Each number is 128 + 32 x the weight over the matrix's rms, rounded and kept within 0 to 255. Layers, rows and columns count from 0. Numbers have three digits each.

# layer 8 MLP down (transposed), 1024x256, rms 0.0274, rows 224-330, columns 0-63
170090160085144149143111083098108065111114154146111149121161074100099153140116147158185142117151204109086129150148148076128095072111076158141139116152077107160146115110128128138178155090163129
119113138117180141129093120196152187128139150084213172144083116140145142086126124089102137171055120140125142141169154128111066115149115143109118055074096124158082106119180073124132133091128139
157094108116124142057094124103133159125113142107116160143109173194095137116071155147074147140159109089167097137095117190136117085106161153097122116164079186137149124151115146148108110095115137
015128125135137103136144160142087106158122188050175148116144092204144162169065151075124138121114097134180093099091106152148126077117145171097115146124156146121107167103170094146189099197109187
093080160123119121118127091151121191110115165142128162113183148126113121187097159102066098094098109155093114129101106132130072175100131099134128119107086119100162158212102129133154051106121091
169135097171109067144103133162127156129188156092182125150166137053145126109111080143130113172159148079121112163149134140083081151106174122107127082172128163120103109086122115205163128115034114
087144145168150160120175141068113156130103099118093123071124142158129103075189056115105147077101153134144111124116154130095131112164091131170137140166126074105168142110124121146060102156154112
132119112162156147092142145146137121180125125125114156091108151151162136172154120226137146097105066087125142133159095073071143177121102070162136127117155137140169157123111178113112179137105060
132120074151140112139175085073115190105145139133163114143138156153119110150137149153116131129128125156080161187119122164164118085115166030113083166126164127144118112050097151057106171134105133
146143116163115129119109134112098144144157113067111129150095140058115125108162094090155106113117082137147107125153118088082169111079162152137099100134154139144106177114145064135144125120127114
108097183160134121079099141105161164149112158178145066149114107163106144137183093132108116119139148112114115141105152107121102147181125082155121163093195128111115099130091141116123102214116141
141145121113146140153052184104085085169159153161108103094121138101154193131164120168113092147116160124071130119196089138119126130111078112117131138111208089139142147124132112179115137167079136
083194120134134144099110141080136154124103108117112095109148126138129144101133167152181158144129099092160100154130179146103118092135134122159157140126157142106110135141080109101110092143066145
150112135131171091165127096182138153139100174111172081091159081117035119122153075132120157145128116120074091096123148158156092165187159142156061136132170178148118140124077129123122149132122141
156114130069153076131145123119124160124134079130127153172084091125098131120131038136129079162081175142092097184148132090085116136087179110170190169151124178149061120146101113140128083088165125
097109117137170137165170191090134185184190125134113089111139100125138130137144121056171146127139085131141123090144108128176145067053145137118123181141106129134180134150166147098148108118121180
134148076150142112145156086107136160188162142114136104113168141133164131138091136133104128143148118142152099089066141129146106211159165149182110108066060140175138138117133161126103184115147126
161101117121173120126054159089164085163136128114120160084097142185094067120103122107154092097102122124157098141127193127114062103114110163148090138112140117157147122112100125147106186145154163
134110116139184140068069158094125175087165148115163074097122146145119102152168126154078154160144131159113135122142162192106142144100078155104050077143098110137148115161115176131072106147127142
146100084165083146134117096198151177106131104177156122064102146151181150085129093140116110177096145119150128155129139051099092143138092109147057153090194155079176141066081121078105097196110108
100133128145112138157141074142107106209099126149142166075101129125095032120127115157050119139123124129110162150127072073147100127121140097067119131142136136167089131094070035139179098084168099
107163143137119100088131148143134100152123179158149120153104079047147127148108128128116166096153157096157080112098124109145132192071123138093134105122166137166111115158054126089185084107143110
113112118166141157139134178105138156112115135153139133088138168166105156109068098161089112207148096154098121163137120173115109089067102149095105124200097141093138134135124137127119164093111096
121178115142109137129165120159139115156143110152116123150182176132137097080123129171129143171139124103214114105134170156147157116187159111082161167158133113120163112136105036107091076151118159
152110158170173091141178167069105158073114093141117094136114111133152128142127102126119100090110098151114141116151107091183079078104147134160136120166106205116138062098149127151100129158122079
173098183139114137110073116096147146162083075106139131098137132137118131173150141073183096168121149188144110103122181081095131158160127133153126116119123128147143149177110139156064157132145178
083145206169125172137180142169135182060116087149076133106143162100164147159160083078149131147129129121204174121108132173102130108158123118125063070121110111115155087147155079164150096113115091
116112114100148150132117156154159157085114095069143159125114151133143151132160133067156095120176047163164213161073120167097139169153098089142141078154164158073132126106117070109134121128177098
073087136097178170102131085120107143194166157163199128132110147176110158095168145141149077151135140119068097175116169184092117115094207115213051155150089139095212142154097143113149096150119130
169078111178153118128098118135162141059099161106149097144165109161146147082118123134090217081152169156116137124070099133161114100093130105126112137107121152082112155110179132136108145096125108
208103110117141102169127108156214150142133121108142126141039164177127100110150095058077138108124111137119116123082083146107141129181112099165114206115133195138146165169204120119128133110088121
144140157104138093144122141149133142157128146170187125114081090078134090195118101174104115143118128144116139102124092107197135107105152168091127095150092164142041126145129126135171127137107146
203118092139111091153134165119114071092098107123077084116108096143105110101138090124147193081100121161104107156152117138135236122145102189092083106136142131131146187145132154137174133155098166
163156127144129136095162153107099128110119121148199097075161164154044154137109168175102180135129160127148165121130161148063118122141185082074079137182155140126138085166101119137126116055107142
114098204124133175108110087128100125140180073132115110058105133128161128096165132122118147155182171095107126111116131146098134123146114114082156169096126123132169095131091132149190143105162148
158191088122108132120114105072121167152115129125174136087176180109148138107064168141147136053073087099122150079153130095129110153073161108108132146116185124136139153222128189156120121166155134
124090111116096147066173171159103128119134109136126180115149114149101119107173129064134156122147073162169152145083139137108121119102134116140172130107127171098150135151107192155141105157114154
116156132094172122085099079150117069142168162075143107121110163116139118124126123191162078128148164146120104092094110091184171126149115119140126177117144131172098123120131153066080130113105089
158167145173137115118116104179143122115192086116172057132181190106123104155114153148136123134156130113152115163121163121127080158146142084166125136097103128105131091118118138173126151153165193
172144121084169107105118137103132079175155113129132132069131111081168094151085219136129079143102086120130079113123147135139160135122113161179123120182135086157087057126112095145130148132114074
098175115135156121090150081134147139153154110157162113157128104179175073144102117098100178124179153196208105104132151181096083174123128114135176139133150129124094155093135097162139192102140111
190143149085140092132131180163134145117082166134141103113186094137087137147109100157139115119124120093156099153076141110111087122141104109148149133090167103127178125103121104136178117142133118
137104169143095141165133175151125159138115172055099152065098112095119122148186157092087143180118141168157109145091084069092088101121087122142147098155151167136108144140103109123147126085154131
098115149136172123134178156106138072210068175193159177102072107071176067162128087076064113124125142117108124131078109162051115115113083178156161040195122119140115157097106171168098140125052106
167131167132168144099181138122193216052136073145144149124125113102114182116181134107175152128114208112138149171103077084090135125136166171147149104089166104154184157043146159138118075127141180
184165113174127126087125108086106185146177078118136147129165160149130160138126095154136097164142110093041104179168121133129159154142123105057133185127095138164117159044082121091145142167142134
098126192158121116141130122114159074161094090153122150138165092166166167134184062175152117121091164198141133098115101184158130115126146097200095143100113108109127101115106125120151102155144092
118079123097105103140093103136184112084128062160122152133127110107108123101145094127183167169093135136088084142121069143130141121124100084143124140133165141104107117185114122160154180099128130
123140204133154155105175185088079127086125106132117122120104151107157152132155118126178115115150164095189084101139134163129188138165115130135077141128147169135134143181111134148158106169130127
086103136116141160124155144135071082096105134095179123103141121126164123123092145150162135078080105103097136138108126107151122159142099129154098094079053118126161109199109171060152124170124140
091124151099136101136145145086188162146168140127119179123089128122126143133086079179108102123149186130117149166164120159151130109132128132132161132133113117070091136123171198098160031100136098
192114137167118093094091069104182077131126127127123130127144171062128195129119071164056127147126144157167085070135141100033098119093159117144114112081100135142140116152139105143120122129165118
165100121091142116096095127096144115135165088116174119114166117152132101121118103088097131108146125182118140162179115154137087113088142125152137064113160125144095151109129115148147111109116122
112131218122134080126148086129102119145147104119122128135127099126116147134120116137138134155115067098156174074089150102176154144106104172115101119181162113124129090140129130135124138107091131
113112143117104092122133137101097143193137129200122150124121127154109091170108091104118123080117110142068157144176101144069112128103188072185158166171114152167171110065161183147116062074126072
120215159157097109109138108073145090144127126087102101056143206077130050185105241134118109168140152098117101123155080080127149094109143121145141084057148150149127150193083137112110192174079103
197146162097086149096119107105122131151135178180100086198138101116106089124162115121138088116136175118123174157109103101131165101156159161112114116136147148205140136164187123152117141151128110
154209119144145145149087100072112135108130139126104182098135141000141128151126070207094160105121138132134106089146135061131160091134121152153084133105121147102124176152109058173120158121139119
127132086115087136088139070111101109075122181121162149136071156126101182161169135085148137107108105140141125072070117168097147120046139157159219197135121119143087107148103111118092094183113181
111184138105114124130068133156122096078107131142146125150156123128110156078134158083110083184134072160151106099142196125090163078168100142151120160072123056107168153068105090072168095135122125
181139114106124143101071114120087136090072089152194133133087085142065166104145145070134113097124070094153146156131185129122123059137122042188133149087118138134126135165089110141136066106115130
144133160142122109133180069104089111135199123124132124198137084163169095177113151170093113122114160149081149103135135108151068121171180122141126146109132141098138213149124104108190120121093172
078096183125116095098127113128117082157076109118107166164156140071071118105098108138166100142155150121058134142148153068139133196129081166115135126106117117090166153126168050076137112126107132
121110175120084113115130046144149102114126151196186098061158136122099117150130138112154110097169140179135042098124051121138137121196154112115117145140100150110203117094086123024141137116121056
122128152123119166115077112173107070080083096128107073191109148141108101161117095086153178129139118130076161085097209148171155121141084169116115118155102162105113191096125104135125124158118117
144133166108038153153104163188124164116104150095135145111123134129150174129140158113102086154123130131128100163088112129171120129174156163111138143122148094169153120111081163106128178144111139
135144137066065063128141104120105100094137096121163092166181125158094092148134185170101078075151065119145163178118113075103095113216096078126071107159122101143130129140184174106088138196144078
140131085115132133101150128092168196153166130147092143084095150119144146151127070071139123135166066150193080146147163168077099086120085161112167113147217134098110137124151116110092120130144139
119132094158071105168192124156159119076177080153171181099176130156075126149107133140144161125074092153116160079172153169125134116131109173120101159083142113121096052107144084101138117105080121
076114096149123119121156140132158155113128099196145164127141139158123147115137115142154083170142141086139099162130129181145152101127157091171111139133088099115163163147137105084119074147118134
167125142131084096127146182167123158109106161113156103108121178120151096141143070071190121136107131149123135151143181112183153138163186096080055144148111103133050192107118109147188159118124124
094167117164102153123113079134171132152146122098170136142100123140099148130105167118075118129152095093103137130098116127141169150135154175134135193110176124120068120159112111188112191126150132
168113139101153148120111142108118110093140152088134100168116163154119175120149120134101165149149129115103124114110165162135072137108109109080133089135123081123192161113132105064140102111129143
136104076069098157147140114084134142085113127177147136143132158176151141138153126147135128087092127147152131209102087131096138161122092099128123108131104094165076098134166114156152078155163152
150051158099128121160145149151163136155147113109087172104123045158056142114162175110091123142141111095226109122090112132077153089142137130139142083111100139091127178126125068115134153134104134
110161139147166047152122156160104150148073199051135099114131152153098105168157121116152128077130093120131187197132142101129142209119104132120118177078160129142113120109114118144114129120185144
127073080119077106120085149147100177090120084118121076176061180121153174114131156121146147090091205109132145117118143101114118145100190165132130098118149158129181139146089182151158156153085139
132081143064134141121092106128157148111111096088106134090151135130139106124135149179110132084089188112136129162089209126123137140136157082132194076130083082161147127154128067100109079087096148
126175170068094148083099087137120074137124111117120128172109108213153152114118162143110136150178176056180113126129138100143093096202118197121197084118128134171131141208109133085123123128052110
141134099114138124066059136136104130170143149150100123119147145160119136129134108130108146113168093120132150118102162115143090101154104129184143194191144151150136151131106159139163104146165104
099148148117138162133129093121115130119151173179172150102132166145137132134100086137012139115175104195109080128163137128079122149140108187167122123144111121169138157159159122113131139142132134
059146100167063132076120140126120172112160057119091115143118096147135105099150097116090152139150196200119150158137157134194097139125115128143144123114154145131153130101098030124146122159105155
127088101124122124123171083129167102153152125141125114124085124125077150095163192135093123096145125178113096147161116182168204149133154125101097109148074109111145164177186136123080163157130164
141200104078197123154133138161063147111078135139142117076111132142058112084113190172120162155091103100152182123119171147120119154113142112120150089154058137135189118184182103136195151080090145
102171118196137129104152098155140115116175114141144129114180092182150102109115128138170115161139142123126066123107158134151142069183147135149117136114070129161141103098134134167102109108157107
100125121138134095156152092123147126124119172137133158167062117160106140122133113074107123155122096174134196142113096133144113122092184103137124105120141144158167156158144168072107123129202121
220139118100098142170112163163159056076120157126120090101118088107138143118134210209057136209151123108135175098151186096174102103130142164136149108080120126124129216089118131187157110169149187
157122151144157128137208124065071146111215102124137144104104172146124161177098171135138089093125142108134170070146127113144138134115140102137130140161115128095110146146135108127081125155091107
080119171114052161062112095139157126186088119081187144133128152116134135140183111202139104121099134139135097105104127168105146126142121138124115145149073111147157141152097096085150138112173156
123126166156086139112143109147159171132151148090115135110067130142151089142123144200137061118156203199080122131105142163097173089123109132072142143123151108142105099121125154146131156135120114
128098146147126137172140144132139105140081131118157110070053134152097110095153132091163059129114146122130177052161182066160069100120169096139114110056137157145143126097176077148133180153119057
173197141163121124146095147157132119082100121088107154106124136118141165091140126082147137146124133121082145222134167112124139149137098130104184099178133134134137149100090166164085141139155151
043160108166115146165173088143175107102143140120184072131138076126106157033167163165124206174111085097112074062151140084142164149182097101127096129128129136074095127110134092156130174138090166
116141148079119100088147127098118189101161106082078106107111151116154102195205162114159131127142191145126155124116138107165158163086148138197121121158086075139166072120167206133099084114136160
139147130132179151179141121107102120114159158144096085167189094096155119178094130177114147151079102164153126130052109166119075139101113182049109073090108156178154122132183124127169068151135152
123147145128125102145114056117124134202124102112147099082167128136148104127057084127150141120094175135210127091164094086115099127127163146158140158074120129126167183203142096100162139169133114
134116192148119089161147160145142086095105110120058133101152145131104112179153146121165142155107110157058138139114107072082114105089108109115145125157139088124110123111166125139080164100166160
109106135148126119161154113109113140140123169146077111119147134163126171134142121127136121165166139106065089123128148102113144102147094138167086182112101155078145164150148158111136147166084110
175076148072125084155212170104131106126172103165152073144138152152140183079065088110119153125133167103173124098176114159165208077135160130144146154128135170111085125066108099159148146119167167
136124144123128108101171105118163151110127138145127152127134152145144122197127119147108129150142107149103151129094121139134169113132161210155130138096140123093122129096121146117191097095128113
104136146113177099155152098096163112148094121095115076086151161103091156160172084142128118108101086111117155114171150049177128159108121118093149155202158197112095120162121056142124115124184098
060097098102118186158115132153142145082134038080114153120143142132162163139133158123219049124136176065156105143168153072137132149122127130125145068134182172167104149173146136146124125123128152
143138080157147087133181094095158057131095118120060104179182084147092116128156117145154116111152140128095103082132139109116055115158167099123073099122106129163142139105108116115129122074081128
183196127212127130154122137142172148152139144127098094123124180154209079124153134088108147121081132182176137159089113163151132152126066138123151114155182152159144121064113160107142132110127135
123125149140140135132100059147175103121120129120137100200062152086132189186131106095169069057089116147164120073078109113170155109143140076125111122158149093131182096154107096138124121145134101
131166164099135114094142180093138138103138125190123138150144140101102133144150103105115104147119106190061157128075156145181096131161098198133116124105158160122101117068099101114117113134074136
169109115146155107139094119162156124132126145079094138173131100156147125100123125141082075088146128137088127100070097135172121139116190101152070178200169156186163099159132082126080145096114108
# layer 8 MLP up, 1024x256, rms 0.109, rows 225-331, columns 0-63
108155137089100144144128101091088085138155161090083090149099127129131101238162153140081098114133190141108127048121084139153171157127111123155127139120146170135160153090125108112135151128152115
102131135129117137135156101117170174110166125194093097113115158126160087111117125111125125088121146106111102079104154157060163118139134107101102143155151122157132144122079132164102113138115178
214145097135078135137061060158158092094177096143117152181122155073212094080153080111097134101160098126066154142110122128178127127181108077091147112165083110167145149176098159124080192153192062
154118174094165169156061123133120095158138098088105161164094170111114161122168147157175118110150148117125120133125107146144154140178119185081123060118124201157128063098166127134093160068161135
107072176068127162142108172085104128144086106138094135084100152180105193121114127103112122120075119196110136125099157085188126114166106113139130134063135123143140164110129131075085150119173142
148169145162099117154053148187118127085084142173126123190116150132211143148116164118118163139176073190054141157123135119156115139151143158107169089137096134140111138119145077115170147116115105
063133114101121112142119053150115168154099163064110098112139079155087173126123114065118105075188208097120104171124119142196175070100127143144115116143124120136101105120132104178116136124141146
124131167177120073099133104182167097142164030146134106115171093110097123060143184099152137115086167116162150117173131079097164170123058154155141131091129091160145084165220095165144110141188141
147137083132157121171107212166088153141135190155117149151119099154122121119128091131113143142101141130184166172135099100144142164151124119108118124128102155127212110171133206110104122114149108
227175129141108113156130104183115104135125107067196205100113154120136171122126181166120095122100140139101116112160109106134141078063145175091144075245102116184144138102131131104177140051098185
148101105166063090184156068168153157114137068119091181174125097108134064113146176045169123140153095131128108131148170080104137154186196096124127117152089104113084135106133128094102156178115152
166080163178096144144104141169072133147150117122130143156115120104150141146150114150108093072156179168147157154093117090126110169126090124157093091113119086120136162140121128189162127149226180
115059121073101187167116083108074083060125160186106163144154139167190160157164071145182131166171132145111128134106116098080145127115084121136147150082106123099150107075109147167091115121160117
056140122123070105145139055111102088126122093141143143121161181158104135061171139160147155082152140112194165095160106130124171087108124102152207131148163150135134124090132118101150167121106112
134147125137102136083111110155145151099080114139134192167114134154077169169133134144093119062123096114115116131096136155145166167183164118140148094149107089156039127120137086161106125152167144
152110144175126118138062118152177072082159119170107161109127117088165110114112136130128156146139152142112170177206090079118173064100111111132129152129186139102133050146067098155151072107141182
100154087130135098135152186097147170138129109117172181162178152182156154130120171122072126164091134105137132125122120137166158107117120115129187155086138114066097118116157081156181126137159076
142093092111065069164094124133114096175055064123088193151152146128174142108070142162161103088112102127150045159101110132129093087161152127093176194123125161106107100127107145128159149104113084
114129133125131188205118112052122112126108131115114169120133082131072139129137125058152153099131154175123119090173144163131172062129148100118132141145059133099118122148186092078138148124141121
131174150108159146086078117153134203060145102129112123089191122148107191159142116086156079098142142075098119132116130140089069186074127175154136107118127146106132162179113162199134121130132117
204119190083139127179178090046102150135080078056123123140121111102124135117172158131156158142140137137124154049113081087124127142193161168168132158184105115078112133169096105114108169109046091
126136155152119091110165133097088109169159100117163102091114089123152124119143166083158155140173167164101094111105124103119132152119101096155183139139173075165150156131062128107047122169098165
120139154095091102127088113105152119163140168121122152146064114111114159166131142098165149111129084119069134107134129152139130135067087156048122087137123116116169156138170207174104144110113104
115132096124056171087092073144134095167141141110097149127143157071128101142134139066149173210102136124088134173168149130041125106140106105145130127065118098100130165126123189113150144116107159
126078117098128201112138163166124115149133141089093139124155121135149106120091077113107082122170079086161102151104093094137135182074191135127133173089139133196130120146114146115165097086053117
171083120108097061118091078091147146107081155150077185179163093124111104116092186107143115133094151117035129202078164120106152099117159118130102147099124136112111154140066098099141152149163189
102127156105129151146081122142158145162168078161147164155128076129125048095104226135149170134117115159111042152133132091164168147155111117218087233111129060145114155151078148166087168174128152
149096162163130045141112180163120099119030085087078161128144115081106115154129102063139133091100129180141140086093051136132210171137130129068210151138135172156067066161121142144119120103140097
094163166125096126136173164164068097172135106061102194161136100074130087170179133101163110160136123056167171097109123104094116111155118114147154140158152101187123090107104153184118081139164186
079088080118134180161105079118126104105160096200098075109134121117137155124126109155212157091128155130161110125146110162100135155081136125150151079146084067127128133155149110095152120152152060
133058100137093139118111096069212142140158181126153151084156225099122119140112145118146180136120130133136083141140121102079143191097091166145130165125171143075164141110145100143136111152098156
116116150151136142130073119201139156122157150170140135142141149175195150082145096101104069201158110102166175101161183100118112110126159098144136104135151118149159106088165057139093229089168076
137119095105133113157161115139113140099175189086143152149152122157173055131117127121182107111129137084161171150114151152084146160132100134175123110086147171149111191126143088143172126147148127
086134109167157101173183110135173119139119130144196165156168119147057145123141048118147143125071127138145156162080145119159150159152128109158127106114150118163111119111099176136123123090089138
113094130070146135141144114172146144084099142133079098125122070096109132140130192094119146148182185161068116147108114133126116105171091148086151144131118159132169081156158124118119110117117089
078058129102126113123102170078082148099079088204149147130168057094123136090117066156119147133150162149108080142160137196102114127117161140137154117080158144163135154136138106089156154096137117
122135132177048152113151167116134128090081081136051147083202062156098103145162135104100085144139152080119115114123155143073082141137131109142124078185124141070072157108165143151122109200130116
102070230065133142133167073093138148161107179154116120096115107096123155097163143190166117139149161171115113066159111116077195121122119147090146143154179133113116157132159149154132081145133134
128123114153102099183084109124057102087101191139141147143155145195111115126140092147107127119150205106169106117070082067070151138111160108091121134055123119041135203072145176102119117173140112
216069138139128164107115138115122116097120122123130171063200134080114111087119133168112089070181094108087126086131121118129151106068074171082112142098156126135149146121107125156180094180148208
093083140212123144104145126114115176120131158170160137144126165138097184061085128126116143146078071134119108142140118164198189131109134090116066091184127151141107121138113184067157178090131141
160127103088145070112160120149111082143125153158148126197129184163150167105103105167138110110089154082141174123158163174135116144155104100102131133112151106108126112120067162176114127176151153
085152182172113161173084140152140178077198132077088112157123137123127159073108133158167055133141146118121138118197077151094107165105168100106162194057182141075103146167171096177183103116149142
167133079134144068103131091184095120163122147137118114151151111122073131131145112130105116127155105179078102137128165130150149079152129078127122205152094157096160121142148138099151078143141126
099135120115097124189111116120163113098113143139092168176133124128136100151126155162089102112124184125085185104133109103117091114114137146098113078086120097096133124224130111192110133116190090
165121060123105150118134135173100162169148132112068163121116198143117112146134155062084081165142105105131064124139127138099118131097113094108127170190130128077114174159104130087153144134144172
160138119096140159156123103148140087108159133106118124132114100154138135166090113107149118079151163133096153146145162129111109101112144146124105091091099124172168124093100123208163062100103158
125079065119083130127082095146158182101187135126115132150129143109104132084115070168110138145118089139113190196102105158105191109145132062132084092107099107141102121163119109108138150138133156
127065100160111128090135129084202145166101163151096122181168151057108095196166142073099140096159163137242104139097135137094124137123155110090150167128196151195126132108100181166124144120107125
147108097150114175158117136166135129172078096159107132156136113135142150124137233056120121143086104150144145107146110162071138162116108087104107120141143133162202136088113107170113168075158132
124110175103092077164156150244125094170185132134163099119111088087107100078137117160162118173175160122095135198144095121132168112124186114168100145111102145137054150117141134161133095110042085
112137136115156181125141140103158156133125174177149174135180135120159135149114170157146154105111131074124163120125160109108175104154107113073158151172174143131136138134155133126145124128121141
137153105142128179109115118163163177099149135103130087131133172113058142117114105168158159135120148156070068169060117143161163109160121107106118072092100113066124176129173118140124131101150094
129105081135133086169094131182129056152081113137167080076102119128087151127119119116142139139177126151208137107117177187173069164097110142125102057154095093138174165156127117152104131162170156
138100106097096108138108175134113183115132104121129163147130139139133205127142084109136198181111081157126143150132157156177082145094126125133143109159107117080083129133135125147139150135120168
099115036163135107084170138159149189157129106100126176132134201066169148117116151111070148173105075142173111123085086104145126147145143064142115109111074083108125163116066080144103132052119120
202087155144154149168095085114138105116129116154110095135158127158155157098154132113162154134136041082111095187146152183175136162104139040109084033124177140160107126121118152122132173107157150
127076129113162165149128138127072134137122157123160090152170134111099152120107124109092100094173181150125153203220197119204059146201140135129089108105061103081177129111132128126187131131146185
067082126111118170112123162142144148166113103056082100132126160101143142180150100167136155141098139129154166115128131115115128082137190139099127117184139186134102099147158146152158161129118074
110106134144082140151161204084129126159164125184133134150075173129146176137080205112107122108103122127125130134083174171178163168105143144050120143118071155086094147128137150155140143099168147
149135130116123080128126108145156116110144103166155143169134096114149175170121103102161078102090058117183112125113107060172164104144088142113137152207083119098140147111077111137121201139109141
135180143117115144166123113125123144147149130179064113168139139139158170114139097164116144188101123123138144134077105120094125085192144098108140159101104159124118124115105143131152108160129123
101105096131102135168064186170110150195140150080119157098123185108134121135107120134173155112073136144107140130126170108112142162084123127139132124076098117084115100186128110159136157106111147
108139190109054146114120107138154164080156145109074166107096180158176131129082164142135078171122148099189079148144119168099117187151147154131173147061213061154126122149123084131127146122135177
139159082205176035121186127119165095131171073136144113075220123086144088135178071144162206107104129137143122072153094083126168082099060110178120071157092106165084147146149187195146065134127094
116124122188102182106159161147118175117128152155181140151156136088101136101109140131157174177145127104091164165071138116153149146073158146126112136137189124133156147172115121108178170039158095
128119155129118206191168176138115105146150087104139131135153099143136063127115108117137131144085145154113139154150112028086200162111190137173092104130100120134130077146075157190099092124103154
060113191148184180135135152106145145096108145120127131130068125116137119119125126128147144115187174135148101097123169087107157083163197098116172156148135077139111237071124143147135133156127134
135162132177144153160077130154117140179142076036110129137121132123176136115129135131128159131097110169140150111209143059081102161146105175137156142132137108033127139136100113134134129106128074
118144156128167169139126133140114088186112137162155150144153096146112152115095179154122167115109096108167089100157114079121148193126128142179201132142144096127193028120130149145163099138161103
171124170202160098106175123107098130104133122097096119106145125127138156132177085160154148152104156172172100117129114197107132106090128164126130077103115160117142167078079084123108094134137152
105095122132109154170189116119126131135072082156076093134180134099110106148166127167173101119073126140095106118164086117112136175122125142161125142124155149131042093163167160199153169128118100
086108123101165093099175147136176186122111113132114136133126156057135115101129135160120151118157101175158165080226172127171132096135088119120167174134124163128179114115100106092134204086097106
121142128141124143175123201154093159125096157156102116148162190089134140151112124133143106070132146160134086135144189145169113124074084118063129069141066085149148072145143185123117155142080141
204110121122135169128140118099189130134103077149130104113128152158144152132094180139143118163138142118130109075162093150118086110179146111134082187141148137155099171134140167096135153120107075
078117120129195149184155118110104150110161145144159158123197085135184154106148133156146176192124097126091158188133079148119090158106091120132130114175092089139158143098123138122131109174114101
115150108154084109129195080121105144105157142149156151106134097130142083169108120089131128157158155146126093118129118127139156117180148178124120147143207187132146167095120089174154172087153147
144120114191094148138116167158040114116128140145150154063061145096113177105140108057177144172084101132164191163132084168103145119086116102148081135135205159123162110091148172108177103158094119
131109163086127107148205167082177164159083096084166134103139109098129143142123152098153136167081104132172156109089084121104134126101194133107138065119117100129109151081084132094130115083164158
113128187146134142070118149117060148157123131112127116162117146141069101131088147102162096178128068184089174136131118167110134086129140099108117131129150087147124132193110154099154108116160173
161101108190126109198114111064147111148134186133140133131121131127126138125141122153173113147116070059098163103102131108082126171137096085118106093163115072126186131137141224162131160151095148
114155130145125127121134195176154154100147122080159154155146147120171086165138113116226120138111181100059145141098182122129116075148117074177142159126135158108091076109157147095134047095151128
144086097116087142126141185103175149122130162152117093145106077167157114152136115081164206115081069120155168146148068163143151150121081159156155127194105107167093103156124166147155131146141105
122047128167105109161134127098120164151117149164102094170149142117153148095091138138114162137163109119155153119082097090100104125116135114179121116086166218110119132121139153122092152112130128
134146158081134179168144106123123128080141074112100091096203132144112142153118102131131158095145126134138064077136154138120145115153082155061134106119112207123065076129143106155124160143098097
146126112114151108116143064131114165115170093126092187183141136198079130186101119101128130022073108185105146140091163126116152178145143094103141125128127167109114077103120118073146118114113051
112119153167089161117050127130170033044106091121160084146107166140121106100113164086175120078049118073154074167099145189088140131137058104094096139124173112084159111118146113142119108109205131
143089113136185158055073129083148102121148118162119161127140179102171101149087098088104134136114136118167130126114115134138114134157156095143056135076139129108058078086139103091112095138120130
151139108109166161152089174153127058130091114124151128135129124106082184063147104110128183141096043134177147139170140132178059134143153134170093129132130114166126157121085118094115091187155119
140177099122095107139159135060043131190119096130174204135194128139194139114122107097085138157168099104118110158056068130122155109147109124158092131177176134076175110132066139115104085148136100
145146161043128107068107113163163091148101125129186107156148125107117135176133079122096137104196167148184129109099183183146155104126083156134180174139089135095085102156084109087124140139098102
132154129171111135082109148146137108157095131138116171130135148144128141083095113113190119102163089136117160066150127091155149040120156189090126155189124120108136139128126104156114108102142123
141152084156095147136081179133073187116089082037090103130118152113098127131093147153122141177158079150131136167077123155122144141164182140111127145111095165102100127085142151120152100180107103
079181166112060136131167190116105129139108096120178105151083117110142074135135201137141118140107097177038134157089164137137146128118190133141111170141121092110097146163116145136097128085156128
143131112152127118105096140128107137065133135074130165143143155133104134140177093157135138125164122108073154136063103180161109139156131138148134165135125138120098110089123192136125071109125170
067141104136079180170162076127169171140117187129162092194084107077107049163143179103098136113086117199211086150149141193176158160100128141086106190148128119101130141166131125137118082137128100
126146137144080123140165151159108123116104108091119161125115153143165133101106128146045149111139148096178171141143144136132074092122135118160150054138124107132114061100133099102095095090133149
125186145116132119124094158168131197132158115105129129106136120107122090181167141197158164125115078171078099126134098099110063171176126147172124121104138119153070141150154176108100126163109129
079214123145084099155133126134100083109101184112117095157100150105150145130155144081156112109120170071098101156150132122066160137145133081119134117132137088130119070118094096194087150097144159
147067111123119152091093116147109122159169128144140132144140148106179088146141106124133127151188097140099123119111116177107146163159106112187153137057117108164176173100130194130057139139114111
093099186115132150114092138128085138187095221147162099159133123124123147127111089169061134055077169197099106083109122092104152136114077110134111185122074103065164063088095131180101086158090109
170148146159109108151126130171089109174094119137147095128120133107133093108139094090106181116117135130123097106144116120105169065122087173198136113121137094130125150168092153136125107192174103
132100148117149100139103117090124088133155136147139163136149113128085121122128117106113123180147144106077113064119107150136142122100158146116105121107091131121132104221147143110191102174124138
143069107146106058133102190126074111147117170133101155066175112150126105090037133130079170136174136101157136165191088168102092088102170184111135127100149135170107140169132100132157135097092111
122111149137129165137147078222130108152150156026130121151092073144139151100116159180147139091145189067164132132176077128085166136095154039114150121087150086114147098187148164152100119103140167
101107100178126167140110100097145174115133141234154152134199139154108169126121086138207185164123169098197082139088169123103161140133153136143153110070104093103067154117092126089095063117159132
143092165079114183171111094139120160090126142120097130081134146121138134168136123137151155200153144127109103122134116112107130163100178111103081137122102146132114175147119113085084087106078111